{
  "head_dim": 64,
  "vocab_size": 8192,
  "activation": "gelu",
  "norm": "layernorm",
  "positions": "rope",
  "rope_fraction": 1.0,
  "attn_scale": 0.125,
  "bias": "none",
  "parallel_block": true,
  "lr": 0.00181,
  "grad_clip": 1.0,
  "final_lr_fraction": 0.02,
  "batch_tokens": 32768,
  "train_tokens": 224800000,
  "steps": 6861
}
Each number is 128 + 24 x the weight over its row's rms, rounded and kept within 0 to 255. Layers, rows and columns count from 0. Numbers have three digits each. The size before them is the row's rms in percent of the matrix's.

# layer 5 MLP down (transposed), 576x192, rms 0.0498, rows 101-173, columns 0-95
104:083070142121116104154149121166150108136095096094070129130127137108115165115125159165095144104125128160158104116140137113158152064162123095102121107125143116112095143140112159164117131136152131149118134126151135148186085120129123101140136174120112145138098090161150119156129122117122119137
099:109172104150129129140075133116139102148100137134109129135095102150122115115125094123099152103130114134123127142160101154125136186138113100097133090151112165114160146132102111146077141105122136145110135083114131140145128191144141086115193159157118144107183106152156115145101135118164129151
086:104146145163116096130128147122153111143138115148121137146107096129099151121132129120131137110103102131118135092157142158165161120095151170156137166118128137069094116148151121146128151121106122128135137128164147082159126144136122106105137179124107104100148131145138113111157130136120131094
081:101098101129140134132111100164163104167141147136145116141133104127157140091095129093148107088149126157118084163151132172110158124121136134158142127131102107148139067104126104152089117118132106138183149170102139107121164146117151157148099089133146132134147130151112134158130135123115137135
104:146114122117077069159148122099113123092107134144093142146129180090139120123113113128147159143108128140144112157128130124141143112116124118160159106121169130087132119156155125090123158088105124107151131129122103112142116131130179171101110131164125134120106110179109101127084143104114133142
123:107128117117160113154119125158106135098130149142145142121092119132107129113126131109129137173130160084077173111134122125127132102119140132130125152146134153181107092123138127122131132127134144148116129152145120133121170126137101119147124113121105140127177130163131089116128100126133152207
101:124151180115105121095136099106121111140145169145106117105085121113102127145084137140122126168151064110129135152127125167125153114130158136090141104119117119103147125135190123162167143142117110084126171144128128133111140137122085098130082130138121120146133130144135137079109091121115149100
121:125114143164136151114154097129089156099086138105175106123137142095112130144140134161147177105176159091108173061144100125148147127133084080155115135136097141128159117152149114126124174103162106107129114149119182108151143128149103153108109156120106131164142106132090116158089197128124166118
102:158074115135148122123131132147132107146138109147086133142131119120141092141127130119164134136135150134104171073071132158139104121137165144136134164072116129176120146157126130145121065101101152145123155107150146158132089108098113135147095170109144063129151151188095125132130167118109135081
098:151147116090143120112111130109122164147081094116133074118129121101161137112137125113115149144132109086113093113117085118131165090161169114100105173141101121076127113141143138107137145142108127138142124153159176136117120131113104129093153135121139141117168140161142121095178135124098162071
086:100191095138116109125135148105109096095134132152112112116155143119180108124140142147145132133119084122154195130116131120147142113143142124084112143157130069142142120146090084105127140112135124123106124120095154117093100100138170143163114141135147178145108124149117142099126137148161160130
102:118172117162084145086094158144108091155128086128173076191151109129134131122099122119121084121081134076142150108133155134147143144113162116148127155143102108135128132119146100139125142147129086113151139121139136137155094112121089149147123111155132121177113125198120128163132126150119142121
104:123143176086130177124128126118108114123133132135133137083124133128112140153124126096093130114149091147122131175145138087127181154133101142108138135098149167174090134114129116085092137140166103077149165157136130123108157115079097130136146130117138144143113146128147129121100125088117087137
101:128154117113139122127173131123156109140159116141076150133141119137119147107121156171090078080113130132146139103147144136135136131182137116106126071157127109139122096117105130091124108108104117118103133141103097085151132138137129130097156145077133110093119149151114117149123115167128189138
102:151155112112125140138137111122124102125125098149180086075151137110122147097161102117118171105119104116111120131147117092112136154161161124100145105172141116134106138115112162160113135117111096123133119094124149061145133115094112137115145117079132121133160112159141122161133135151140179130
103:134131152144142173186140131128127135137094145109124125122130147139155164137141166121140121137102167121096119094121093129128161131137151103123117128171145177149155117144155146116094150105122142166119107124137117129164092119108121124165146098144152173123118130093107141083093122117104199170
116:118124133124161141087133130155127100157155186132140138126151116157082114131105154113126130152107108119133154175135111095126123166131141116134126138120127185136112082120131067115146139080124108109130130118104113134143089106133153139117135119161106147118133049105120096104122146138142120111
113:090124113147147126118085145124135161132143120132118138125127115115097145117125154104103145080097138156116156117095148149169080110124147156109152120140097145110105133123148084098094126130125147179100128108163171088115105121144107130170142126155106146148152163193158133128113104104181126114
089:156128129135089148132126124145157127138139148107146118176122155115152085151145138158104106089066133104090104117179150074088123122110117144150159082115123124173135144139127160119134140151167129116175113161126144122103160108116117144100128173144141093134123123143105132131127138126154130121
083:089154161122127104122089130122118159126128075126105130159135147140135159143100175106107127130126197160131095143114124106109128096126107108153140103104139134161162109112085178099175134104159089123159148168135137110141116121113115115144079114115151151138144123114122126152161132138120117152
093:152124079069114096138116116136097117140136079129113167080151152141097137130146142103113164158143126121154122153116118134084166079130118139152134106140140120155131171129150173126103153121148162113165133101119139130133143116109185109129146138156162111094111141111152112134149108089141095130
088:096094107123169119118104142117127100151149114138169126153156076121160086120128100101122151106098090128142116120102128115152119143184152076143133090114126171135100121138154147135130112156142129128112139118148150104124140107086135131139122120107111114097152152142142120114145160137120088075
090:142098113112124154161102158133130129137186131121146120137103152120117154111150099122126179125147128114116121116141144093152120175146148185121145165128121140101148100106109128166122124140100126138134115134150122126159160158097133143139078132167123065169157127155105112137168094105108120106
094:129137149119113111102126106104093143168149109147151120123129100139101136117166146079087147152112089111169149132131125134116159133102094148132103132131099135155145152074117111109161156133136134142130148125092108139120092110162112133128122136119153163148150140159143143121137111158088138186
092:137090128111117139117124122114091168149114129131152114154115103095110162123143117130168139133170099108149199130117084121137106084110104139116108159144111124155113162071152095140129133137121125133100149090060142120124103083101122131121132106129158151154087061114115148166126101142166136110
087:129080097129089134154107119173144103196132119168133098126144142129141127148115136113094138166126109118110100159107133118108160133159089146135148096124139130133146146142129155085144124118146114118125124107146098112154115108126131127155144170143139101109120116149149140123147105160136140068
095:100126087119172129151094140126151115154105158123156146145145110136138143125101122131153098109105155154078110113106165159141124135131134108141098102157107078147139124170133093128113123138083141155119122153166104139090067136109144098095136137122096159163184120096154094113151136096149137136
088:120122101118155101116148118123113129141142101144143120125123150135139148132151144097126124142157074119140106062111163091136142118117126152136199126151134121129169087111123149089132147148129158130087143190160130131137120059131158130145139072091122146131146136108151120157131128106154154125
102:155138109115122129169098092124127156143111122158171126116146151104101133095133127143136140152095102109101144094092142085163163124092153141149120106135125170129166129138119141181128131130150100125132116090113164136125101099103122104152119120127076131140106090160134129161147109148118155116
118:148104174179146128133136133131152118159117170111120098094124106128105118130109153166109143126123129103146112121168145130141116124093103146142102108104125143120129155153142146104151147149118157137084145145132181111127147133135089149122141157179142089141111125073061129156127104105114070101
092:113114146131106119145121198081117126119127145145170127135153148117110129145155129138133100134093113137114154138102158129095152139155119125131090117098075136137131107131113117132178149162143143130147085139116146089163139161097107130134120107130163163125134118057129140084118144143129113143
091:139168135090088113117140121109113124106119101123143107125117177129093109146103122171115146090117124151098113161164107095123101144140146118147137105126132122149129118157128100138137124148144139154086149154141112059171137122116126119157110101160109117101115158124096122127152141130139174125
095:131096060143115143115106151184133118132136106127192144137113112129099128162115105163126138129105134126092139120168107134104100150125162148174155138124127153094115107135172115111115126101124107154125154130172133144151096166130120119095093122149085127080101096141130133169103166148106139134
107:085127122149143125129118117169157090132151106147096106116076118111100151121118127151117141135143154119126053116134090095096145120123125132154110131163150149146116117123127124117114105137127149108140139127103131135164143125135121117172171179139128116141088153141122108147117104140109121157
093:160113093117121099119156129115140107124159088179137130098114101097150165131143134118110166100121143104140132149170134106077130147117139119109118119098114145135116117136120127176133154118112137130121128150112088082144149146129113135146139100134160124080154091124130136133141152113125146105
098:119094174106132186133154119142163133114144141124091160108090132138086122096073133146105124134116153124157100132092112099158179090142133104113106146132098098105088113134153116082196113112123121155130136168119093133148128143115124128125126209110123137152176125081146098149097117140106129172
110:158114137149129109091177118135107099096170124118152129117096124125139203097123148123115125126137156139146114115096128109134097131126149150105146133139147100133160115102168117103143123146130092146138151133170136169128082168095126134118058114114079169152156151146128120110101129136101125123
098:119117161118111155102130095132137115085125181152104126110129133151134163152152112111114143104095155107175093102129084112154109129118108123091146103086157142110112127177124139095202087160105131134127160135114147114132123127161152151160128160125146134123115149086100137139162145106133093147
107:158139114114123102114132096096157101138149136097114121188160136107180163134120157085141117149160099155114123123139143124088146152111125155152113166087152101152146099074133090117166154132154127104105090077130113136099140104137134126157092103092111137120081115048172128142178118122126143139
117:058183127125100152137121081175159160131126143146098121116159166089130144146113143129127109123153155161112085116083107172122116098151114107125123150104121150143130136128109148172151115119108146111136170154103108111140116154159129129117126166140130153104190118091101141120106146106140156156
088:114123252092135115130135116111136145129159097128087131139138168094121119116109171104132153146150134110147159156106129130151127110104150158095113130126125161117106118137092117143151152124142174131120143162093112149112105137101149142118098120117146103146156131101103123142121115108091140134
101:134091157148108121110148090132144172100070154139127147144108118140118130151107149121145158058146173098156133164121136144119111123134085088100124133154152107126079092146112163138167103132148155116130122135162114136113105103112103121157125123132126159125138139131165128173093146152096130106
106:119168118086168115162070137138111099124139128101140085121111130158110087127140133130118148155128131137133142066124118147140142131130142083125139125149112132135117140160164153075126132118147138150110112155150129106180067113123135129103126125141100188082099113136158107156132150117136145125
086:143117126093120155102136138140150125116090138136120180113152150152120108155146129151098107157122157121096125123144117131125125131154126131140140105134124143102130103181094158106137120119110092121148104124170158187097062158130126101110131099148099094132097106131127132094157137153130167123
115:090153178095106147129123119147077117087107156152149138069116116113141128131175102170134103120106074142161103144100123139102112135176149119116153106072172119168131100113143145086110135117099087135121119156137138165166128134137128159127141133111156125156125115133123147125153127133106101122
093:137144147119090147130100136119129117147126145132134080158128165126128191127138118108117144117198142158154142165097125137119141126069156120127135139159104135117113112082124101124170124142131101125165125125091140129070107107131090102141145112155140142143122151081146158108117121132111135073
106:116084171112140141138099110127160098090139167124118130145145109107098137132127143154161119143135144088139096134129155184122120131128114165126081133099117121144111124096101161127122093185117137108126132144119129149145074130136089111115135147130116119133138147154131117132143125139153134139
103:120094159107122125116159108142108158130138088126086130102110112113123153123096145130106104124172173123134079119122129158122137163117152122150103121125129118101143142125159138132097156138133106144132128141100106145121204113138112177179147121145165130146125158070146117129120131130163161127
114:169120187151163141085102110166123121169149155122102158150119146166104139117126095132107124160111129104116066092126104139140138106095123137131118102128144160178118102111106098123154141126143117165106125148135131155169134154130151114126103149127142139153124071119129127171088134054081104157
082:123080169148116154141139083165136148128126126126148144128117121125095157115139103124146110103120108154130168141100133116139151110108135099152113134103129098149139128120173121127115115098139072120159171126113128126113045102125104149130115109121154111169188128121109128154142104113166069093
098:147134094157150102116159132127134111136129117089140099107168087099186149157101199151113119099109160143094144139140114107116110163163146136129092110111108101134118143153156116130187161084124123156179091108130102060102104122091137114146146113124102129168131115132179151091120118148108124127
090:140148007129145120154121115128153134118108128143145147119108122142128134127105132139146136115113119100112149166181128109095125145118086131143133122099082122107133152119157100108136158133129137136159137146084154147128094155101086111090099159117117081150149146204152093158137095127176140145
092:100135122111144116133155126139164154110146155119169121169129131133119140131160145127127133134118144127130150122141115115105114152150142131138146147092153161150110097132125103139102106103113119156132120142109104110155165071168161120140144113118112176116146103087121127142139161121087097118
106:147117120106132106157139130167137128193083125131175151106130129109130155168117126129124133119099203089123131144135097173113144123098127107070124141125174140133157166083139148126138130121123122116151128130195129118085118135112134102145131155119151102151144108114130116112139143103129087160
105:167140160116104137137119091159120088154107119120166134097122084112136150108117084154139109141113173164120151163158147152155132124112112100182134117168091135117085108116132136106157121113096132137105163138137114139134158108102085108133149134129117134114073125092126107106121146079126101125
099:130104161122145104137136179114150098140097088150111165140129149157150146142121137129094103102120115142123075131115127150143113140120104136151136091104136124187128114093137152113085111081128138160152133111091116132095218129122164159133114127145106146092101121118141155166156134161152128145
100:153142059120130073119158120119114145130133121102189112133095130095149111130166105144132120151093145134088147145103157095111148127139108099141152142155120141136102133146161178179128113146131148156126126141159138091112136154092159117127125168157124142055104166140138092157130142124116095098
106:135117102151141124113121126161127094122147135128068167110132079127108110117149117113135182123127123154130157181133105139125104161138108129178149136119123151152111127071115140143162121146134138072131133126103126079095150104151099099170110082181115117161063187072105127060130153164143123138
102:134069097128155132107123118130120129111140097125184129133141085114130155124111112131126141111079159099076083144125153101138144114151136105176110141208135093108139138128145124141136156122133112129126122107098078143165115131094110154113115159137125150137086141160111155131152105099113109113
096:097100122136145098126141130156178137135077158145120110124142114156109107143104163158094054106144139165113110142109142143108078111093127106117158074104115075091130141138097158113136143148207117121113130156110166151128155124139115125131158145141108121123093146182113157107067134186145146130
102:118143158148098143171127147147111117113167128119072136134118147145104165162158123159091122115133118171125116097109127101137137124144128135087115085087092110134120115149140133119139139151122087145061155139116163132113128111109139144113126139138149115127108169116124109137088105112140146128
099:105149110166172145129143134095146113101134137136161140086102140134117123097106098141126106112122145131115136157105138096130112110133122129145137103158107156151140157166155207106109135117127133120109144119099120113151106162157135124121173130140169116192163145118147158136136129060117158091
086:154142118097105134077149099189123115110142128110094181109113156135147171110119088140120149167113145127110121155116126104108114137133152139137100114143161122121138112110110121112138096108163130110152092109133144106097137119137140124092136131120145104131128159077130127119130143092161126137
092:120121113108111104138101144112144116118135121108120140157128121114122118150125126145127150125127138102154139184169101115156101128106085096153105147104095133139142163114129147117149119103112195118126171115139128101119133142107166105127145127085143106148081159144165129177110133156070151117
087:110110118152159116123069102135127136154100154130122125100129104096136187136149126107123130133133132134115146085077097150158069118138175134119107164113140138159172089127138144109133089121135127174107087143111130121122126133116169121149105128118117122150176126167147112173131120138170149101
110:123096164137116136111121140113165135098171121097099135120095094143126136146087135144109137084094151092138127155165176197160121122118158144192127126127136144151133084140120111115101070123157112116097117108164123131140138115127154137148135112154151198117110136109103148136111105140113141092
099:101098158166140145117143125167119147154122133103111190153161152147131096105138132140155123132068142097098108114107157161155115153113172062128115133180167071123122105106056160088113121128121110115133113114150133107139138119135097131134148161106153109107128140087126108127140129171155096128
084:125109056158124136108105075142080097123117158079153156136145147132140138119144096145117124127112098123111150124113127146102118115145134075156102107143143097137162157127097135121130144150136112095100121108142123187127053134158149123151119132129157176146081139137154135102115119145160146142
110:089131156101145123058115123138137118167127143153161149097139115165123150060148158167132142084132139100147144139108155131153125111137126170128162148106160156111101145132130125171131108112131170173103134131115136091104160123107084099152116140101115132179121118115083125102147156104098147184
109:089158084161151117117159099097166123156121136129134122157111154130157108137165143144170121142111133137120069117107120105119125128120161151138119119125123136166179155151123141119114099164154111127130086128125124171116117089122169095157111112132123095104135161128131102120127115088113109164
134:109112161118081149153162125099138118145143162148140121091124160139117174147113113121140112137150126097163120112151133100135143106082088103147137124138141087097152145142161124111162098147123096130157115119101173113144151121119139133158099159151106159116128157105123143156109148112110134134
095:097116094171149188109132095089110114130101136111164173149159120150140125113096086171170130130102121162119119145122132143136152155081144132138141089150149094074136135109177165133101089104110108129114143133118139155120134105091152155113150126127143104138131125118143134162164182091116153122
113:135127141125126148140108131113106131110126121111130107142131102147151179106160134120080144103116152159137155119135133141129117132158168081139144125108130148146111074132135093108109122134137136130120121117125141118122028153120120135149109086126148181067131148161125155134122110128132157150
# layer 5 MLP up, 576x192, rms 0.0648, rows 102-173, columns 0-95
103:150110145134117155112165203120139156159141153104137181106168083137202107105091084095097116144126181142138095138121121092104095147112191111090156103134129131122150137112095105147111119122096082167106126105149153117108152125121141150114118142092114123123162156146121165138148130073120119130
092:128099144125144190160173127133109168083124118133102086119125120128083117154154112112120163118131136124171097109104131123106124127179108116088120071146114114130126139096117156159100110139119160086119080092119159153144134111101135137129117143121153142111217111112126162161148147123134147101
088:173128096128153130097121124142115153126098119154127128096142126088132151125153112123091167128105132131136131082130124158171104134152144146126101096131107092131112145127136109140157142142110123146095121113148110151131150124099119099146144175116150118128074159168140175087108144141130127150
108:120123142126171166130160144145119138125147126130138132128111115140115090088130143151121128095167119132119123112160100112142117128134164113092153089114184095106134165130128127100114071129094125169148128158138124137084184142165134123120112117119074143129096168139110096129163108099119142121
114:120107133150137125135103126145126133091122118143146114154126128110138144146147156098180126146149134113124136109153061126129130171096146115102108142137174108133092124091123127134121083170149108131120145131144122107114135120147114136096095106085123143134128138107123123085112096127116104162
108:113140138155148152076124172119094135108116140124140111097124094151129119143152117099145138113142172140154067124129118143137103117106099168108153130142158138106160139147150154124127117141139137126129115179097132149119120088143104168135134076116135103155130114115106182102105105108163089151
106:123105123120130163143112137159109150119120121163133070130113157123101114114131105111114110125160141123122106089165146136119159172139121106140134085138108106125115118097116190121144148117185107106117131103125105094120162114182118135110084111107112154170116115155083119110115130141132093137
099:118171135171171141137135148106139093129156105130145130148111137135140114119151142100204120149152142108151120141120136121161101120171129143100119102111136133138088148141156163134110132160110091148129097122106125151125135129162116164117132098091129094146142148136123156137143143102126109113
098:127133145113161115124105163127143171121131166133086154118149168082162128117140149136130092153102147125150100147110133095151089144150145112141127110122068157135152143125084130158139112093113096106151145148132104155105148067130167146188121100172129097092119155117130127134110141091128119147
091:123127172144136121135171119140136109135116135141149093097092149143132146114135121166117130126142134132124148112142144121162139129117084142109146188150126148141101129110143151107137166115157127151132125102182099156126132151117142155155117141144112114143169075118072106144130062086143157092
106:159114168135128133116111126131165146128118156143139138107131122151137155108156130133139090175089157087144085104153118114122100120159149129111139130129160114120093157126123145126108107105152095153107109122118116170114114089179193160093120147119140124094148152110127161101174114089145108121
103:146143148159147119131152167155112126105106117133078123133125111156122120116097145092095114176129143111127072106102135097141084124160116105177133119082107119159127127188141154152118080130110145099132051116137135129134140162130109142116119131111128087122147138121109127125147118142163151113
099:120140141130129150157110139157107138107085142154146069076153108150168099089178109132130125100083145120123119151100132133147089122113114125138122149143080129109098169125131099082148148139164151137137135102144134150127164105108148124143112130127179177132137106141111103116099106105159120132
108:169152134129126164100106104108098115069136094178127078135119088145131133124134121116117156142142123100154080075138177151119154139156135108110134149123114116099171119133136121184085121121098128169097126116132132136142139145108115149137148118115167111123218131099083129136120107126116136125
096:099123184124146116092141187129105164116125134130106115112155093152175142130133092138136129139126102088166087121169106118137104115147162079089113138141136122084142116123130098137137139147117111109159152143104141086122138142168139154158142136150149166112120185138112120129086077132114147099
111:138126112156138173153123157172100132109156149141122112117131108150123094119118090120135090134102126103143095086127123113118139079105130131136132107204106130148133132118092114118125152121136129119112108119135167154096137056142135119165113092148161116105135174130158145124098126116161124134
106:111118142160151148117096153152134116128101133122103095142115122132104122143126154106082119129131137136125087121096135166115128105150111103122112096155156082126129136128112163123114124152109119150109103115071140076104114151139125138115155107112155160150109128153103150123094102141140111174
090:174134133152122134141114142153106098116122110155181132137114116152063121088114119097145085177153083135153111091120111094138152151134108115155134128140135110155159119090123149145099127161137127135055131088109128146133144143108107126136129126136127107100141105116120119067111098145147082137
091:150097154131165107142111146137124079115128130139125116145120141150102134146137171106133126104126078141143132146131110152109172159173145142120138106130137108118092131127127127130142161123112104120119093119115174135137123134154097104128157160152140132065133120140099134139094110154160121159
099:164201162158127129147110124145133107128098133108144122091103092134064139092153138131143107117152146103126113108137108162141185155109148121124132102168148131121114186129140142163113155115151121144131083133121069156124145163094106120084153117107116119116136125094109122141097122125122124171
091:136154097155119119127124125093157125137154124121135118105125108118130136153136067050179127180145142118132139116162093111122156126176135120127110122114142140106095172172125143119089141152096137131081131140112144146110120104136108155108133123110090153109137098102078122140171140106115122115
098:115154136189114144133153129113119139151076138147110138154157102118123141100120162186134110126174145102144131128140159136118164111112122080156104117083153094120107130135092130110134149142160100151134128077090121137082106073189152112132148083102143124107130129119156112136128135142149119126
097:141124132060129137147129136126132115116141172113129111125102077116106091113186141149103139156140146122136119119102151137153106105136101140141179139131126115140108099136131138138105119128121136124154116098124132170111153100140162132135129138118158103117162100168128163140131136104073096102
097:108139178143118122123140131112110138162122112115131144143104125128104106133116151141140127144129126161146116146178129104195124134162113152116090112145153086129132079093150179147120132129121109102134125147156145135111134158134109108084116170124148133116102129096120142117137083156078138092
089:144118142100170099126145171102166156059119160123127134122138113155108096141145154111146093127096147109138152135152104099129120126094147147165125148160118122156125135101133124159106112136095104117125114107119166122148117155116156105130160119058147166148097103136114135093098127141135126150
089:180128113168135139116097127123136152141149110170119142133144082111183096149153145089159144127127113107147109113111134122119116127153135156115150157139145130153133146089087147173090115111086099139113117141136136121158127141111126151123064135116155118115121138139063154109107171151120110118
091:139107151142111116133088103129134120125095107154087118104129124147154120092154131156122116106121132108120163136104186144132135116121143100081117121110149155136107147124133126144066088063132105149165098087135141118140143154130124073111123157170199117157140107127124169130123117111142119154
105:171165183173132133109126134112125150118132224147098101076103118120148103087158109130105127145159123119103125123098098109116095149138160099136143133115110148087116144131089156128144134123151111105131140159133120146083129084130129131138089162111142127137135129147117174130111153106106136109
111:105145116139111129137105113147117108159124117110117116145127132110134132116160147111112097152170143109135066127123070129101150117131131112151127140124156152141110146171069118132110123103100139152117115115138133129144130117203156168093127136121129127118137138087127173140140112131147128109
096:153071150124147088118143119124114127147086102110108146144125122125163081135156122130143089147109152131137160157112103122149120142119127112111117131114142095114118115075119129125162126078126104110132072112133130124118117105118144136142109160132127104120140124120115144140149099124156104124
093:161147141085147130144090093109110110136143108124107143114163154138128138176119151103114109140134204113119191113160131123161101104166117105106104094119108092138079111125107140104141119131157100097125140112158139109071127136124105133123189113129151124166167120140150131122109162125173122142
099:152114110088150108132127146098103130095118130125132145105161101128136146136125140108144071134164161124128145137107097091181158146173103132122094079126148096110144139111133147157130137174159106102121146107131150092128174105119155160167142109104162121174187130170085147143130103129144122112
107:156137179150139106129145112167149080138131160163100137156088092148117113093081097134155110133156167118129138148103145119149138134156114129182086102099123127110105110081123120135108128155105118110114118129161105150129154095149111134171161116073147129153091135136137180133130132113124146151
098:116115112133129154105124126105150094106153127128087092103108109154153142142141124096127142093127146109157106167158139119082106135116145135151143119176125171098118139120156172127136134147114127099117090112084133137110133137158087159114152084105111133114143124121103118065114112115158126107
098:149135125166132133138100135137119124111127139137132125134154113171121128105129134113128121140113136116136092131131115127079108128116158169128114121177149100129139132136089127142135133083110131106108143108138112105143150132161137115100161103106118156111170105150087203156135120151133122109
105:087160132110165129153112122161146150086134137115121100095113060140135143118138149094149142127116135113129112118136113129127094129151136100128106159100160201116136135117103127120128120148122129165112090100111124107109146114132105113155133123133120127121132180097117131170149119090166134110
097:134133156156148138131131160121109120114130103123140107107092111158109124149121117103118100127160125140151139103127146157107140170157130024148157095161154068133048125134141128140141149124118128124108117165121102132113145121124133170129142141110152108112125149119153108128137152120137060154
104:104141109124142123075118124158135110127151122151123103128099080111107159138188134100196129136116161138117127119126082157131102161196139167090118124141155108165127128112130143137098159116146135110140118142117116126105128099150131124116109151078118156141079104108127125104117138119109144156
112:068140099135144142115144120183125148131114149156094138080162137142125115137093153146107090184139165144107125169119132134130120148179145119133137154076114107156127178151113133183140142124077137142113155097133081091111132111164134158098121145082149113157187152157120100130106111135161131107
101:108129141182126170137106108156139132096103150136120122133160117149114102129169107113115136093127161143128144141138149162108104127161141107132139119095135110127092114138160174114129106121165134137132120107120095116080111166182158102154127075170125141126094192119112140132138110142140133147
101:123077122153093101157121159119155125086111157153120120120166118158136116128139090147122139138138180091124117071155099146142110120099118146168103143123121101108069133139146145162108152119138109170174124109165167101093132126129144123124158115085128142130159116130089162090120128142107090122
111:132127079137115154163122098136116136128112099143086103142139082074113111121173157131185107123140176130144099104169111129108119144155162115157119119124146132117164159129149164155104147158109121119109079129094108126103140098103148138160132141102120126142126120122088152099120166092139078108
087:133093139179107107158158090148128139128100115148157138129143113141145184106139148081156138118124134110155125128128112120121130149132113122103141135108113113157118165116149084137129117117185119115100140094072100147177109151128125173143145119112126081139124129156126126123162080088129112144
110:119161145112135130155170130127135123141105139148118140096115114090130099185146146170166115128127152129159149090116115124112105131166116121085146119141136101166100116107113160083145134165122125135153142142123101124120132120159113115149151123126115105148135171135105151127101116092094146168
099:134097130142121162112146164153135131084159166152098141105138099084185108120143138108147138159124162142135069122138109108119132103116131120151141111174118111147121159121102153129122099091123119115125120118111073130090111123136146096177120120147133146105152155084142070147108153109155153135
105:128124125127079148118105141096142121128083145134086110141157136120126118102110106136126124119138144109152136136130118137132106104165181125097103083119140106121136133107068125143116124115134096132114131089144117161087136142087117121175137125130143101116101153116170142121149156147117127084
101:136159111138142095128138147150134128124136123128127138096093161143126123114159170103118118144145182090187141111112116170142115094109128129140160132092099130153115142112089114095132080124133102113105080111113146144114157123169153133132147142095118085084131160137119091128155106163130116133
107:105116146117138127147134127107162106136132140136074104125149147138129135102141144093134091151145169077151110132092114128133121140137131146115125180145135159139098142133121100131115100102113114112145087155104126153127128083117135115100134110127205158114074185106151168113104092126118130151
091:105130138152106105114110147104107150124119122149105107136124133151146086146100119134117135126143151131141106159172094119137125165151133162085092153159120120160136136143121123125137122151116134153098112136124138120096088142129111046132147162079154135127131069070121161088118099130106114099
099:116101142129110151160170142157134147179097116150080090114144127176137137102151139141138119112124168099142115153154102145180151096110134140153134094127139087130137128101174132127113149139124123124140129074161127111101125119135126128140113155122202135132177163108126113113132147131116127194
088:145157088140123154124120166132122145120126125132130099131146139143133137135101165112160121141105144153132149110115129144095137086146189138111165113132129142121120135140106156142124126100108145147155150129144089141172135131156166136121158135081122126135090117171107147110144129075158158100
088:135105173126104095120159145127110126123101160157115102103123128133119139178156141136118152108131128122102140104138099093099177128176132154121136128136136111139098135117118131154095150127118092147176116089084136128138166095146109118132126181134114187113160149057101160172168158167156143132
101:135124149141126131135167129144096149119085111117145097106140131110148118140152131093163102117160127155122115129113100110178087153110092154087156138152142102133101093106135112114125117118148090126109096109138107141106148124166139108098152121142142093129120131126090089130127146089109146166
106:121145166156090147120102144139143142077139169128100146096141124109109089057138159114112125132151114140128085120183119147111114148121141091102111132104165105103156122110141135148074149080150150138107124104129097166092156120108151176103124162133097115163145160120100110103133124137122130165
093:142140177124142129122194123125137092110136104131116134122104121163135120103123129085130108152158100107159148126128156094124110149122148132095120154112149170111092162109084144137138104116136125154097092102114125147146157097133123169113102168080177132148096145092122180130163137112140128148
099:166139111172134108135099159111157110138116133157144123150087121123089135115125122150123141155159132110075116119120058088133132121150161102102160099140124158139118140119104115130124151125114112192151135137147118137117141122104118115127120114107115144105111117122080137117158133146131104124
107:141129105144140128108159176148160144113119154152109143091155121134118073147117121128126115105128166145151127127087069105159128146137101116117118163115129105114125151129125139175151135094148119139122171083148163138092149092140107143161125109140116161114142158125107134124118135114115102135
100:160107150118106108129117095117109129129153115113107132163122158112145127123152138112144108150138117121138121118116078124126109082129139144096114122109127138126104138110110150113115105128093102145055088143142135148128102134138110104138164138077143108165181109144117136115119111099139073152
095:121181098124132111114162154123116149072096132108125109114173134082139125124121153114158150131120125156126101110145072131147132091158094131123133111118149123080121140142132179142160139111094087181132117154136107121150136111134110090071150118118137131108125160137110112124153098089131173150
103:104112134127133137106102177160170098143102143141116119060172170134110120122141144116107165120134104109132099109092119119103134114090167177111092115128115102121078129122108135122129111131130070140106138096140130126119176153119152127131113107113158175150144162103114124130144133087146088146
097:170132143139130114145115147178134120074091154108112094086125124121119153161135134099123118118112113128100111077127111116087126186109177106104116139163170115118104110096097086157121167098132163094134112134157127125065139114085117119134122151122105148143174149132071142123104086150132129154
090:105114117138103161141127156162161163108132175080089130103128115146127106139094180085152138153119151101103111150108112108157131123201143134134124104102125114110129118143125101133129156128117144142153096133096079138074117094165155141117106137147132095110134132121080139101143135097099111086
103:116105122160153166107104125099098083151110135101107111150148109147167117099157122096138123105129126171146103117113109118153110173192130093095093131153151158137128138158116132183153120077162149157114105109125122149125157108123133155130136163093110141131120126103131101116113138094120075124
097:139155158093134143140148151160131145093128112111107143125131114114115120097100115122135149132129143167149148078143102146159135134165115134092075130148143143140096107126115148141120134099083109142122076118127111153123160152145144123089099156088106150148124127144123115132118135137124161117
098:127142143115152116110147113149131157195186131112139118113136123164127084166110102103129155106140112145111119134113096154155132156123146085110139116108162120125115093089136171136138090104150114153162133082128108135112139123129178137095119130123126173122161135129080120095089106116104157143
098:110156156158108130117148174171112158099113149142141140132142140175119105120122141122135084118122143124123119107097104119141153104125125124152128098112141117109090132105096107124155111135110098185167148118143152124149138123142128112153139084066126152146130136144129138102182118139105103136
086:099102129150138110169156148129135180110119117132142122141079095152128140091134133108136149112157151147176163122135129095112126145127147185145159122066095123129104136095131156124128150072116113143108119117097110104161142122114091155115148094142156079109135115158124146157141146116151120117
103:159112134135107100137139153127131102102115137186139102103102084124144127123142169082131148171117146146156122123116125119106101129101103130104146169128131132108070160109091091073151109119140154120145162143148097114128137113183126115147148144122092111150169122091097112119142115154136147169
092:115116156176155171089088159174150094099155142120122111086124126122105096137106145086109132127127141101146100108126112135120101110095110097129129099130150112104110168139080126177174133114132102113114143141146113094098124102161143149089123131102138125141128144139124129126104083161135125121
113:117127115133116131142139148160107099077143110128132111119104108155121105088126143094113101143123144101101113154117110139146132145176114113126121098124122104104120136106114150074088114116088110132128110104121143169117158145124095156143121159108133114146184134148100147088124173143132122139
097:149098104094176150162125138134108163164153117152091165136106106128123166110125163095152134123164095138105098127139117150144137141134124149135112106122136090132144128112121136173105111122126177156095145121105134086108111121186129099111092116115183109101151134115110135088107097126129155165
112:107100107137121116107114145106094180099112109120099089126181120126112138107144076115143126129125119132141094129128129130139133166157139109087118158142156109106125116142133154076117139132167126166154117123078139128140105121158118118170112131116123146126091123108116131109115086115118132135